Weights of a small GPT-style language model, trained from scratch on English Wikipedia: tied embeddings, 189M tokens.
Each number is 128 + 32 x the weight over its row's rms, rounded and kept within 0 to 255. Layers, rows and columns count from 0. Numbers have three digits each. The size before them is the row's rms in percent of the matrix's.

# layer 3 attention query, 192x192, rms 0.148, rows 0-36, columns 0-191
117:114105136125166164147117112080060092141121139164132160143105111088143141147096100091101109127222160121142141111145212162122170132127121115136150091090147131045187159088169160185126096132151167148046088125151177162104159135149112100121151134080111109173148160146148175084120084106187128080143124108118122118132053127079116165132143107081095148104129131154158086144117137124111155139203135104139127118117075145113148115161149108082100110142150049107125136129116059119141097142045105122127102131099214061167185104082121100178154140099123156123119107125166151168148139136144176121
106:142131137056110167162139114136133119131109141187157131160145130107102113152095125173090148069124126088159134107126117118124136163131098068112131150163219139110120096107111146074126106152099122151143083119172123133111109184111103109154202113174173093168091117132107120167117124089129114149145133099088211174146104131181123137195175094121148125108137118149132111090217216119169157099164133129144160171134120138123081141110068105114131186100143094180061098160096144113147093094104121103090078172093118148119195159152163186136182144112083091093130120138078154135155079103115191127
100:144111143096094173108119159123166139102110141081114152139122127110156207135144157168118148164122103122082156146107157153116054133112098068178109125136148179213183134143165135128121135140150167135141132152125098080144162112131079177063149172082181168136124158174072050201131141135170074115079126067053134168164097156050093109124145110135125098094135081107169090141134086072157129124129171160091127145084056189088183082129126139155149104063131177157129122122112127117102149145116140114126103108120142132115131062145128118167102106131138120156128129135110183122146114137077153141
110:139140124150124168162112130155168194080073189117068073108113133166164125088107112131177110098105137172150155090118160120144100109142120088178098124146115123127139127106124167163126063191151148114098027125141094138090136082155125122132103086103187184104150147106146116140120092094140196083136121150116081141098105116126223101115137135106124105091152151116103111135141041149160061173148174098147105097127044178088139154104183113103099115123126092112191138162169151121142130079151163064160110139148070146141134122168159135168113137174143153131145078181094128135108133146121118130
101:105155122106190090105148120095118109094133205093094125163114129137093142136151114164140074121055122111140136124138157110174118089125132065143134160153147105139138147139111115150079082119116173151129107181158093092171194081117181178094120133154113131100043135180125157137121100114156128135091079138125118162107141149182128145174163131123177134187118133145014105222137164126153136137173110107092130125145111122134122170162167133098076102163077110126173170126161148119170071083144147084142112177125104157161094116101079126098139136098069160113168068138105146152184132140090134174
103:117079146101080114125195180084114136122119130149058125156087097176101081064123149090116138105163113138166090130141147165114150106106165142110167157161113150113109177090046144133090132144176156142122096139175119125156191124108102120129085089124167127138157096085141058180155105166124107109193104179137108118170111070104117124200148073108103147135157188106125085194105115158097125132148105124129181126161140126156118142167108173094137128119144174184123136145121169193157094167133118083129093136115138130079159087140097179163108091101114139050113106188136104142123121172088115194
096:140116156119126138088120131106096132137124116127114098150073099131170172102109121175164142128139135104111146104106079150101102123157135199148128141130189143140118125099089183122100038141181159162091093106087111149114066173163114094073119112184143145089168154092165131107119098156134146059123171196107114124108108137150153056103161129127080132150133136160129168158107120166127148145107156134154068149126118137140126051068142086129164166177144159088191152207104123161108152127074125166102159155134099177174105088103133167065202131122168070112092125074162114132130071150147104100
099:122137116131196168228138189097125183139069079123146090136098103096159142128106152135183126104121098124101084121104118145107133143147114092120090130086113140146104164159179110184134158139173100161134158061109094141088160193132107161153174130155122127119091103137152120146110168087100129101118082131134170149144136093162146125101085114156112130113129107089095169155092118104123109132226128137100143135220133133143135081075136134104079092191148137139146155138133159128200137105144129075079119084153115146094189153099069187067141124115134086100062103153133105090105133124173144064
100:095145116120163151149127139097095133127150196086090131133142182125108186101126163107120086134166092136105151143133115161126088114084078144111116163102164108131200159184126127147136128097130157086103121121054130145119183115082143165096083166137096170132137122092179150116091147116177115160057129103131208083138108046215159101090121130125162157133207092110123041135167129101168106107120133061075155137113082151113129136120166132175078122145131124146155136167100044156177121096179131115159130100145179169134115126157093091150125150092117092140159129105136099166130118127094133172
104:133177157107151153114180131160146112132133116115075133113168119144155137068141192142064120123126124139098132062224116091162077131166166123129142105105110132159102073118047099160133123126148155170112067125120140083116186140117148101131081117119123132190125146194115110178129148155117115120138115080130103185106128096113120204165129105147082091179121083145153135116130133059111148132135173107152070095213120173191114120097098180079140172158118177149116129116108112135072188083156129107118122148127169113111137061118139129159172133183126137072113105152102086147162170170137131119
120:147136173108135144083116065100165119122081167119158099156129098148083151138111149130120146124133115107137063105127100154131148122099112161142119076132149153161147058154174108135134136125137124105166119116085195104175153092142118104137086186160190083110141084129183132150091162089138147105101165111152166123126108127088147076085149197149098182109105125138163122127118142108202088090141119127165078113028085131157137106143124110103110129121057121170164059097084085179147173118150127147101173074103158158131104101160129118112128134184114123133131137108122096222149095213192128152
109:055184099088121126128134114126184085163105176140212097084162163126113182114191111188115137124083113102122165138144036126115130173108103088120098069152101125147150087180134107129141087049148100120099135147135116095138125133065094152118175155176158133140163137148130139149132105191139133121173094135075050141115112123213102139132083146160126140108160159209153175127161074120083140117145050133189127181133158183142175119156096125125138110100106125136096148171199142115117153047093126143120129125102094171141135135144124113115115112109131121112119124132131141128097099108140121106
098:089128159153096115160141058135137158056106089091138130122083116123113145107168174153179141124179150168114141141146134105193077118066186113136160106155132174140145098172156109124126079129156120098150123172189102168104106102091079071130128175127132128108089127132103109149087082072134173129137148156133133106198187107147165133175127076056180109076163178130102147080105155143130119159138135077151147087114097147143087009140120088142094143113127182140146120108102126124109169120147124180149074133133158187139145136069114141149163118114100148142121129166129149112068059139142106126
103:118092181135169098159173134135150096157062150119129176183113140178094118142154123121126099130155112115092082188184096085127160144177173155156111085107131109163096161087071104159109147112117114126171120141034158139120091115153143192107127095160165129120187132096118129139120151098147116126162069072090121141123114071193140115070135144118109108118071099125068117105069165144097067137089126151146166120131125148106160131118151181076092080109157166181158163124088117153149139116132112168071129056089140206079095125180125177122124160087124096126137129161126129112141187156128159120
106:088166125154110077174108164086171154137048182128113140035115144165201101120116134105170131108159124150056076130100121151070108107132146087166131112114109113141187122114087123163082088125084172130131137100132106154140114181109182127123166092186111156112115080170111221172175135143143127141147098120133080121142103145180160100128096158146183122118150148130094152145147096099086131164178111178134139050167132145137138114153132143139125138134143118123060129121079162138088117129090099074143113081113117140157126109069136103093182120103129143092171106151108132048125090158170113177
107:110142135157115137104160100128153142109109087163098093124122126191099168115159110130200137144119099108132109143142060114124097124080112107141106140115098116111161140140126061092094103178155103150115133137176104104133176184094090123147119122188108096141154107093110132128122129124108178129155068195059144155107154144128170189143099175178160077142178144176083134147100092170141101134100050127151176089197123177166142058094135069103111073177104126129138115146057175108122152161152143155094165140119122117110099086150115124136128141188162122163129207107197113148142114148149063166
101:140115198077183163152127165110111126113123136141097174090111085162204153142167126129126108088105125156167109105105183172123143125085132078133140162091093149136146131169113171092113138118128091110134120096163129172119168107167112108183164112107137151096089153152141064200134078167123094059167099114084132099144144128147096130152147105187129132128155153177071168148084168079058132059106173145139118081151165109137171079136163077076141123082154129118106135119134181132097116139162118158098105143153078151107108145084145114099100088092087137151117208169116178081141168091108110075
102:107164139065133125178103144126172114142170117147158120178166178149159134118156045097135111203074109148070141108189117137124119158130150183131127123120131106177105081079177150159133227131105143101035076148103083093157173142137095103141132140102100147131128110139133089111120074158110146150131148114107182102105116054089141121119145150176151159124098127129111136103168175115160109142127150189098124143083105127157183123088187178152111140100138164135150095144135065122137115148105121151047109109117109084123116130122061178083139094170175093119153183086130131120133080120112164105
108:093163129103137077159119082097157131160072141112177104193154191135089130163111118113091119130134093111136139123102126136095083102086168164047120133156078079111111163112059093095121083089098093159180094127107134116121129140115113113112190162118152108137103178095163170124190190126140193143103129101111102113131158189140148142149154144111141175140103151122169138126175165146106089139091166153159137112113126116146159125170205129161106139125050140131094138142113082104183108121093119144134125145171137143169092074146197135098104131190163058142118145166143120166100050074093094097
105:130097138101146119082148081097147145110143173107146120159132132119137092173118085159159119159067126184109149138112137067166184115128211185074117151098147115094119148168108187113171130098121111108144150135135132126104135186144138144107068150177119167129174162133121172142125134101128157099094160182119107138139134122175124056140144155191153159144165147116128110080075152178140141140153089175121130094081058106166081126127143014125075119075119101108119111123139089116157168107146129119101093178149177088092109160161128137151104138124102064141087058082148165085148089185094121120
109:097072070120110126142104117165094142130140161141082162148097078125155129178143168113122084128130107137151173096100248140117155128150143130132120106161113109146116127136127190131141088155079132171132067081136112101044120179148155139120126139137101113115174139135141128108076077046154155164095084084131098203145175110107147174132117112166113147144151116090103109155140151079139134178087099160069179118080086076122113124102169141121125162117210097146155157144141121154083163130116177090126079136111081135171108163091165108109112183100134120045120125141137146131152173179162137125
106:175105126068174119163194046139101118108145167121140144102151136095109112124173096153108108128128146135132139140168113133140141114075163115176109065137158163113180128151120150115211085110115105083101134171182146086161126093158176172086117088077066153111134096170137129124162100128146056106124121155151140124163103122124178092168131181147016091123166113120117133171146142096132093144145148089174145142151117085153096167139143083109052149098174135152125123164091122158136082089165114152103078144147038120156138117109140200144105138173114152154103159086110158085124118152132131109
104:124157121104092114140070150116167122147130077147184096067128085113054118094152139115167107124163085164107149080120077168089072135159139050152166140197098163111094143119125105092130128084185108101121112136125153115198140128099133142153146111133043137106071060144127140173148147142091124151169180113121128129181115144179122156156113080119144095156148143132099162079147124143104142096117159255149114146134161208152093056142133153155141159116103140100127118097143137122132130145143105106111165112142096130139133121103206163153102154173192118113118157142095131088144137135158141119
106:167158115123168107079098075121114171094140125160113094150149190153128113077117067081121111169126112122148057152052136119126122133136086158162095109126117187155076136196062127147204181096120099126095098111168131099147118158148142159170151152156114123079139080100150123101146175114147163126078144159090103158222091167093153157124165136122155089162124117149124104062095132078141155131123145136139117150070093150096077174139111158142166124128164145106187134125102132064116129102118133136130133092158149112144148109153078119131076115110124100139167184129188102136191124073151074068
102:176190115103157159096115155155016131131133123121117123121113103090110144142166114135184173155076113186157135151146114116153068108085122070153137150128119140164119169152112113129113171152132118137096150078098164119157117063087142118067108136158134141084107145130132128165183113121131059061132133222112067142154144077144131157163139148161090109119120159162117134173114108087124127148183089136162112154161192186113087142084119124122132146149096158089159105119171123136151152124195070111121079115109065094097113101119163117151175153144176170070133146153079142124102143116175067097
098:116107113114156096175147154086101105083112120148176110125087087118152077192112119138097127139051167113156134198150116167181141130181097128133153111137138115103114100106111097089099111151097109098135165154140111077140109121067122116106168133186112046154129132085086094163077116169113141099155128096117138122152141078095125141138125104105103093141163159133180159148093145104117100150167072099105128075132230139103144108129141121154154164167162153099149126155159167156152145096161138123158131094164076148156063136137117172120172100204183064139150103070148089102167122210148088085
105:146115065121121091121122144140180118075108139115148092141053144164115148168158147160086146138157168144110133115101094127097175139058143146137147118151119168095153141136147116124157125146101114159121112096086096150101131078002093144134141040182129132097135054136116107117147114121104141091130150211115142112174128148141124126145081108122105149104120130188177135168109126152113120130138139150129148158146180088124157157164115164131116110145068146121146141109200141077085166102075136138194168093144113122112172027131138128151109183164185084134078184162095152123167165104095099116
097:150152137098081084129162152143113148132105113073109127202143130131081135167163159171125098131115138138092154186139065129130095172097135146166114169088223124084162183152116192120182150101066120171096116178123152126027117112127161102090134128116094128167125145100129144105137123135133166101066081067130150159106106134073092122088119093187141162082125156090133149089147117141114115156163052130140170181129121124103136087186101156143162116177133084114186091082118106138142129172124125109112103157111166101163160158131157190135133116073151110129123094172116096089126122096192118118
100:155144131090108124138065114183145143075106117200163096072108129074125104115112153141094115179124057152101158169073092102135148158156032100123132149153122160085093118141077228068120180116127093117211104149111122096126124100180111143174109196100180190156096140108151158159151168105126097125148182122169120115120103153139126131125140123128196174125105113145158127151126141099164173142090113098126147181162099167105117117165146133101083109210092128126159137108120108130117089101148083129111105166125161121135141196099111104107155102131116077154125147142166136144061144120106102095
097:192121136116156105137142164107106169079142138136131093116123072135135132146127128102141103152133137120167126120115161099128096170161191165111192148136113161135165128103151121094165127073152135135134118127133116117131119109149106084113139174093172121126155099105134132131128124058120082120101139125127137116215067114125149110118088192088118171122139098149150145114118115079166172205131033108165109134176036121114089041108133136104141125110166134156156134153145191062116158150129074154132156079107137158073130119138141118083136169146189099149172126185137147078059093177093051173
111:125181125196127063168154154142151127128174074152160142126104167091136104101137161107133100148105155146099102089091121122093144091104134133160126167109073062166158109128152175129125076121123118164154122065189115159150039125133104102132088164100136101149087150057125139187152144167152163089098177086157099109112138173134139102139102097161207096133163114163085115123135116102109152076127105094106096143139136176143146090209134134180189122186128137102196125082158098085114122119100179108151125080082149165080169152062122113117140126160157146099103146117177182111122099112132136111
110:136132147121126086111132117093130161124246128169154133123181131088161092088170151113084169180108094087093123143083163162166119158152091140108129137123139112104144118127167147169176096116135082193120115151096108128134175129122152089112158143086123148094151150162103151111173155117163164085126185082145101098109107071109119109119082101156110146137131151173115141105108145141089155127146156158164104136157092063129163086111202104159158117099129199126053161036075090097155121140194113106098048118135133126123112181147179143155116108123074112081136161139131089070141141171132129096
115:109212129109105145081070116103126129115088110142101125094103161136159194098107106120141114107118112095118111153110136136097120066167142159062089105108136124166147147197185084167074170063146130106167100141149153133077116110156142104168147119183117119145141197074173163175117111159158137090107187080145149124105099149172094120130132126085095190138069120090159084123164129157161093143148098122139103162163147129122179107134174141129048140103124066140105140067174146124125090107081154146112086103154206143118143127104101100108172166110089144158140130059154114133101138142202115141
118:159148183184134153172115149143163146125149144161146106145138125166155090113170168115062134168136177154101144088126129125096153168097118146146135085055129110133119134188103184106139136125092102077136122193147108108183128119142127095083034094064126144150155091049155095141084118146134142153086063162123166058075064175128152120135137152162124149133094080148121148141162155070103110163119143052088168134145126140147125097136099146179120143140145068112131164103131147101106120141096127162070116090146102119152167121169147110121089177127082101137126096169162161109144157074169061113
110:101143107125107131125095126152151115125119135182146147128158131118105156124123136152182112113154197134112088091107077114105159178117111135109066130113161078126127163146104208149207093116107114106147131074131101153095104129138097189175107139141062127116122056121099158124141183137096080158135138134123154135081086102171102112146168137128121251156121134157110107134138082117128143129127118191076160148164086113146079112121120162133134141095083148119151120136121109129118156138121083172143143189095066131177080129148070134043164149141127108150062082084101145177170070157200141138
113:143116125085127142142090136126091099037176087081147150142118154118103112121131109084177122131180153128155183086200139129141191080097101116112138155137150150167100157100157128073107061167141166139075109138131156134115092149184129077144107174107130092120149153112115133116152104136145199129145181155078129095150114202111164143107100180171176113106103150110131096076059050130143133077165131174146162090120114073145161161079118135051152168141117147076138183121154114075161113120101113079123169148102123182074162096073133141144107135153156124121137154146148138077137139108135121156
100:154071088151120127132153090171141161134158159154103119138148160165208126138161151147138045115128145116113145120143121121149134139118131146135154123138172123133098110147102123119073117172123126075185146081117081175113194120094083172113188168150048116105072078103117145153119153162122129104071101054107130153125130149145069095174170131120111100119106127090186178096156142127153099123122093110135156165161131140086037112094078103150139093075049132182151119090085105105155140132121161126124124139172168205168143154100116167143123154091148139153150146132161123135139161176068068082
# layer 3 attention key, 192x192, rms 0.139, rows 0-35, columns 0-191
114:117112156124123187159133165129135124153125044144122136071082078126164142149124085109132152085181112137091146118126150131118129112131092122150103132122155119127106124135115135139162134119132122124139152118120139163148139114215126122089121130171125127126171143070079162141064206084088119107255165102101089095158188102146121162091134104116136145105126086162100117104164138123148096040125119133102226104124142061173150143161093138070121108155155105145100114118131126091189175084108084154180173108087128076127127094114121108155126155147037145139108147109152133102124124142111106210
102:144161158133139129190118100148094057170085152121197125103134114108134179105159166164160148149137051042164103134173125133195085173164119091064068110120125141181119154060105069195171134124128163176131152129115134105148111148100134161079167122095154126121172186121092078097122076132144086124189119124125098107185146163127122150115204100084166122125129140146090141140090075131102182104149141132151171148163132108108085121150104168132165187111159132127112109132108159130107118105174102073122107060105064121095140127154120050143154123123104118134122117122122112122148139131097181130
101:136127156138137168147066118153101131090153133150118132080110080163164160106144179116166104131098142121119121138092153092129132128109114133093163091143130100129183123114083134143084168080141163182101106124070126144118100103092087116134135103143122155173023136153097154201044156080139183126078244164158139119155136090128160174188127106109178186135100162058128125147124167139152071131109076130084135149165127157130128118105091137100124167152101086129135165144096129094142093117161117133111079096172129203148116127091133131102147123119143143156124115097188161143128066142052136121
099:095116121135158143158159117059148120158136127134138179203113135156190073155122077136140090088079104191129133123171138148120107107110132101153081139165083154037172191156119112161120082114151175116120109129125079166117090158154105102136105135156126152144087103095135138132077167195143204095085093094164148140128099172144163163128078134116139123134169148111109134153125102193128155116073064086139113131110136097143112150136126077143092161193059085144118163147051156140126171132097129110156112138169163165097143125143059149095088123105081089138089155144151147067114136125161105087
106:186127190156126135156151163072167175168171141118089119120100167185190129088169133097129110111128142133107108126124109080140131129153097156088059139155109146154108085153156143131098069132157115130099087163160111072105063189102055102114094094182168154137105122072157102169087101143128117115133044111088124143100122155182131139089116139079138095127140148150227134176089131117127087099132158086083136122139157193102115150126206149108139155104124091126151159172141132147156177118103138168157143098148086142095138167102134108095152094134099107102065138088118189132154114165112081128
103:150126100174109093175141123096152135117131130128125154095084152078164184094140158171146152106132118199083106169140067160102129063088147147132158132160029069174179149138134112149112117075155101150118104159159157143055134113161166070128136125072120125106158139128116149165147102143177165091143151132112050166129160148117092142189130101120186100052164100163149085207132119098135136121078136124137147084167154124131132093173115138116132166122157121136088133058148178103143082106103138070149115103082142124121116157101141066159161131154125092105142123167116153110129148205093100135
098:146132122106137139105072108102110099120123113160138160190134115153105071143141158097102139117129127106170138171116106142148115122083131096126131172122074177072148107110112155161193146104118141046141187123108154119120117116111140177142199113125150093102148104146076098139130159127155136153129126170101149087212142135087064117070076121081132167167161150108124070131170110164175174127159076149068093074083151176078116180102075098102180130134120065128148121133173115162168114150084102142170130236120098074140154136120157202133126122145120163101119121140109123095138187149118137124
103:141137156080164098080110115197164101124114154155136127136087158117182106118137112124124126175135080141160093119184126111109140119127116232132116142013109120107103128106139127089156099183115124151124132135124142099137119130129164094153114149109109087116162101043131148154141078167131157105135140126139130053146158184114129092155128160137119136159151145137151100099111068094153124108125135089206147099117096165135153167212133181141168097164118098157093154110118094141117116168109079137140166178106173104066110136181069122156149112093108115194132119117139109131158134092020134070
102:162120175160180132128125100110142199142115176088151151080055108141193115100142140128124122144088124172169137124146067145141170137126099119106121085119088144111165125170137134137176125194135135104131139203114075102133099096133121155115061127158130156167118148117096071168064141131081096151146130062091188114082137149179173114154117111116150153170065133160208129111120104104105090190102010096109142128153138129153115137162119108065121080142152127104148135115197116094099128119101133151139206126149082141124122151106138153138156107157112095184144138112125106129157144168081108091
099:135148099088113135101154172145088155176128153170160111054109145138102132064172123113177183144104124141156128112122176167115121120109131187166109189177170096090105131127108165133089124043191116156099152143127118076110168115133147115087122097089147096091143144098148160167118109143168164141108106116166123121187159128121128157150148153198187126125168116156077073101105128127104097129084119130108147122145098076086120041155096171124130117106140192093134104135179169148140106075152158130143132110131118152091130136122177171072119144170118110146134011102131143180116070129148128067
108:089105135154094167160135089125109154110154131127111146096168152145112083122111158090087141096158171109075114158077151169073096123139173153166099086156157190125095123129076125147136139136117169125120115161089050133184107086190073175157114171108069152121107130183056094145078155116104111144082100142133108086129143160084041095140118092115149169128130132125119104124135090143149090152110126085106106140103124122068114096176091115139178086154206163130122166169122112183088114150128163133141130129140146198161093091142136151092117191127126158166147168156139108160111189153107130209
108:127163098139122099090069103168109135146062185126138131126142120170071175140123085033076140100149178153113171080198130072061077125154105124136177098140159163140133109086104133147122140097143142133145091144144174164178099124111168174109142105129105139145042128135108108105147148158135118110104116159095158133124084163106134109107103126104164136149050111132072131139146121152170138181160165184134167128143146160121126186096133153115138190136143138112090165149136103142096063149130117123151145088176163109182111094108198124054148087132120127144149146138103191135155137106074092055
097:157162105102165147165149112144089149109104137140088112179112112108184068113103132085180123106149104087138150154108110137095083099195080085088113113126118086107114141079084129141071150143103124057170143179117110097131132132083221160100146127097197139147138126111118108172121153163139177157146146139102155121078134119170192152117170118131138091145136166131156131115145093082145210106128166146127149128133139069076108111155138085112107149087115115086077111167124115120163130096128209082134064147163133142163151155084119124147124134086070046149098186134151082125125152180163182120
100:082097083090084121149064086148161138173127231183027130112119116112088124089124144155103101140144138167146070108137074125136145082071137154197120152087106124130126057145099141155150091139124165119131133148115165134138078095172165134178124148145128161140141093138138124134125090164123144090134134162124163100137201181134038143123176151160126095163149152134162119096182177117138121110111158114137120134074116125144136105129108148177110142083116106122152129120138148074091091112115164112133186073109150122109120086098161182104213075157116100156136144099147132165146051134101154152
107:180133122118140051124113081137134136181098086083047155129124154108160067077124122160109114148118136149168138126168131088192092111105174128124137125136137116117070141111125117141149077130114123185054129135137145119063165156092114132124137119152179084169096127105118138134132119152147153106160126110117194169130110180126191110163070108134153058136088126193149105151118103122118137167169150090174182143116073126159111198154120212103120123116114093098155124126201134150183130067153150084101101150127165114106126089152069168172161122138108121158163093172083155061117095128129163130
109:170122136101127135103170132123116088127153150136146151136123139076079045093157164127095077107141118182144143146210152144097119200181120134150112181134152113139142091059180096168087119133095128098179121117108112132212146141149132074135114052110153111075074109086120096145176113134141133126047161108145102163109110097146064122184116150156164120107117119131152147138116117096165148198132114119123143124182100161058108177119045128139127170138120106089144130133174138136150124158083117061143143190160146088140138095120109179161144077171132189124084125129135152133084124144089126114
093:159152119113108107071142104193087138076199079133145119146129120127140175144135101119082126100113070170103103169149074130092148146112119153128138120166179110132134117108139171138170161104136114172109145151175114133180180189175106102152136081159110132127131118089160120168199128123163183150158146110154107108163108091110177103104175102117104127126128143126134128127106181124118167099122159154197062187020090109136063075075149179149087130166107103127097161115124124048149120122135111125138086137089133106117193148154097116158116052119123120107098091137126138151145088136085110056
103:125124163079066118142129071110137183126091142132117110126118124153081187102166145117136065115127121162153085087130174092141127125105150018127143118109144139102180101180090061119159130188162180181119090151130109082159160104171143133138141097153092106120129134184150119175183115091119155123130172122124113111149125088126100137169075168147150183112183091133125173157160120125131106084099115141105141151063084135090075163144121174165124111181145125127180103215071144138088147162154125160147163118111133146065114107178154135172089090150117134105123126088152071159110140079170141093
105:117140128124157133128167145216139093059108136153094134130162103148113146129131115127160081112158125133085118187149085119149096163109119106179115055129099127157157202151105105163126114158111103137135109135108088179105146103063101163087157089139159104146137079115036097158161103130063135132105096179144126168122165077153077127098082153105103095138049156185123178107151069116157121167119185097116127104124111090111139144100134179111128151085113122078138180165167124101092116223167187123127147109183103106168154123111155148111137101125161150122208124131118122157082141112169128135
106:092099186128138127160105081106124139171105146168115179135101088146109058092071115078075091180137119079158121190140123200132130148128180137135160149115070161106135159154147099126151131110082141049129174147110103164127120151124181074123114131143129106137147139150125157127150138108115178118152123147103152102102118110131109133152109102052179125116113206142174177037167067108140145079089099087169120093129112126051108136100156186086114086175147175115150165124128121162105118113116172149128150077148093112136104118121069180105145110119148128125172209146126142115137152114138056129
112:081107136096148106123115117093128110121122143129122167127114091189168069125144086181061142176075150051135095194113109156162139057091111128063130124182166169129144155175142165120116120105168118138063182144113100136128170128105101140102138145118161118104183183121148109089108142133150111045122175127103135078138144088177122121105138129187132113127137054128198213131123129120152119071098097130140122115105123125149116109112141089123117146165168128118112185190130102161165154111147097122122132122169131056124137155177093101171146135114087125133063130125205117116193080160105108135
105:172127163097125184087100085129110173165111129129114132115157120145161100142103126111143129143143059113118153083116122136025095128107117099135088165160164089165138077145066108129135168091125126135131121167139171117154130146145098185132095159095136169071175074101143143091089113153196151114153074148116134093125178123125208134151125123119186136075113170173052167146130145146134127111081101142158158076088135142141137104065163129143089136126079219099142110153130159131149189080093125141129108073145125056140143139102126116110080125105171130075136179213118152136154149144104156125
102:128152089181146123102109157199134121120105100122149112164120163107131135134142065148160147129151191144136102096132174115109041117137084137152191123146139097202144106115103122113118165144163149133143128121128128110057116156041175190128162099091112164114146120121183156092190139160154094138150129104122136129176088118080114141145165188129172122101131072127136086108142101118118113184127083083159099122159111160128105109113098134165122116103170113088174141124102144156087066136163170122096039114181133177136162107108168070166060150103087167154166098181078134105115091079142110127
103:129179117161125157159146160098137094160127124133107164150119155067047165172111116141104084104104095092127096117149137142130129155143146083157131115105128124152165115131059113108120136211095106144107130106123076103134102121136143064158096170156091114100095143108180171183158126084128104105112166120115155106175137124113062100146131114138173186157093161142127202123096163129134113161110091123156141187091147153112151121073220110130103116098135147070230167172170141201154102129167079118088132169138120113121097187094129159082096113147120125129107086110132094068102089177168113149
101:142112103170092069143150111148088185114135091136122183167114168109127135149152084112152112121148067129123135100139105163059065130132093152129130137111084110118171086157134147070117127090077167101173117137089172094122110128176119119127173093109167116047128156090159119134131102168139141116142123157127134117145124186154118161104107175109161153133140105111102146174128212150177178116086135177113106157218117195130135103099129174194134077132079093113136160145134092120142118128067103151112091200136084162099119086089154122104117134130113135118103114154087161127115071134123089016
102:117126154128058173061080194120173097151083108100184172103155105159118099130166174165146107129085080143134068079144139058084060112152110129120136121094135125144107107104087146125163170103129157108166090165135134107155189091175152080146119116142176138129134132127186101102186126093131106079105085158141119119073128138164145082103166129083112070137093140082110140123160160089132215110136149133113136124131147155139090131179126122131125094119163100173130168155142139179074074085131205094099126144107152145138129157181099136177110086126116183130167120131086154130132103201108170142
100:159204151142142133097068147143135117096108149136184094130135109110108124141146098140113136090134187186130006145172068124085099111184135158200126125101113090152183145121161142140110079162128157119113137095173100115130139123143149126132169081074129186116123101135120131101113160121237158157093059096147117145085175125120109101161122164110127147100061074117117141120122099142173140149108195189131090182090122115140150147169138120152166151078101126087135126139148110106121163077095110136105108095153120124154118118131096136114113216116118156103090130128096215111122079115142143141
097:132121115145099165129077149163120149136084150148133170144130131075135132060088071101110081104126109168215056045097183138152194086178160148083140123122109156163120140182163142126086161141133058153078106097109173126099144100151154105131180172118166117125096137125082130122053107100080144153161163139178122076186095084144119120099125138132148128123116111060139128145156156158128133112141107166124158048167092110144088133116107140102139170120101124113119147119172136119081131135135120136116151083175146047097123120158145154142141136137095041106129167096106121117140155162167189090
098:114174163137160131156133098128103115091168136115111126187221164126105165178139139124125075127105077132124143144127123123139076150189099115106141107128105092213174152155166137064104100171116103136140147171142129165082077117143163130184129129088091135118148084161124195140124101086084195141148122084111113190096138130183111172029106130096144092145101184099116137114140112100119109103134092089118127141177117110121140108079181131097105074112185141136098184097089124115141099132132108092059162178181139140057132125153113133127112093103133154191133073107101089150139157142086138129
094:126132174164166127156119121130124122114119090120122133211159120126148107112122130115058097065172072181093106190053152163124138131128137145134152180065101143140156128145127109078096174130050115111151115148115110128158133122111112144170155099060155182116082163126181118160161140203174125138080168114128163157119179104142117132099167172164172137153132154084150082075118154105147183101122116078137175187104130106134115110137186107076138106186130124153142106178121065182130103062177158101080142089127159091120122136126103149139109101158162105134151111105108113085077158112110129065
111:106116106117177137151136164109118220032163076087130117199170141153092199210064154152167127122106181100134156156169183103155124143166129121099116106128084141107126093096117163113144110192136101110054123163144173114122138149096150141074121095156105143162168139118153124132083152147143104135091145156111123103143094145150115161141147122168108116175146124180113104155096144166068201150162144118137113117170087132145169152102092104110114120137157035122117183092127111170127079127116142071098086139137120087134123122142099130139159181129082121076141117164093106119055161117111124091
103:116093143126102123123062152197139138117138131128096106150221057116080151152111059142121102119166121158091120175099168049121131112115189073129112092136132135152081163139101165109118179104145096132105106141119103114063172111110119116170097174110117102141156138130140119098112137087142159127150155121082127098159103107102124144179160169114128207093138133144059171100080151107062156093107157113095122101124109138079132134143100147145081076172151154100161159096171129131159174148132099177123140121148147132114162157160126145210175113123124066171126152213150116147153141045125101100
101:086145124140188112118128101106128121122137128057101161031139158154147153135110121092195065124143183170162123178130130137095141136150150152144191116154175153102053134132085107088117102237071126153144135130145119101130153126132098121088116191143115104150126096101130134129121138078102102097082074143149130104115104167123125151086143101155193093132093095127057111109123070098168206140138132144101162123147126104156110147109139223109177093171124123134143113108175132054131174121131122158114154081091140166132142085109202159116138134105162160182129090139150106109136144148084110140
114:106179138106166131115117124153231120096127151142124099118193135134073150090075088198113118138120101160111153096101116151144138181129131112104132161120121059120155130147114154114114166208073195149071109181137076126160141134129184121146134115134098145156097170122143139104109115108139206162082150136129117127152178110162104130124193106131133212167142111126090125216101125153114100175090124134177126107072032109139091139145145079104131120119158114135119134104078089133107163080107125123085133107209093117141113149117127155083127143124158112103120098124107130181111134175072181130
107:141118161137192154077152092101057120123154152084082179097152121157114113115146088078106201135144167050184164109146095129119146132164154141122144083138142138103130106146140097090205107161128126182111113115127189106155091106085106122124133146138110188121135128159149129064071094151178143155116154163084085146114079110054084115122126133128094067174200154157158186143152130153128114140126100109095109087143148144110142152111141140106167148139173110116146066093177084122156122135078123160162098144169087108161099142162163108129128128082122148076155142144089126118123184062098195178
104:130072141110117138172155134112144114124140062175110120178078164079154155122140146110135100143082131113147089144129131179109098132125138114170100132122129113107095128103150079186129162188121058066138172048151104129159127157117201122140156088135167153144127134113129109137146124092127114117130156125138114121130174138118110162094124087164184152129157126211099132122123141140127165085120128154119137123174109176123085148119133123121190039111128092157074169124087125173128095115140062155141153149063136122149184173115116164175117097072096148071069080199107147139113061054192127149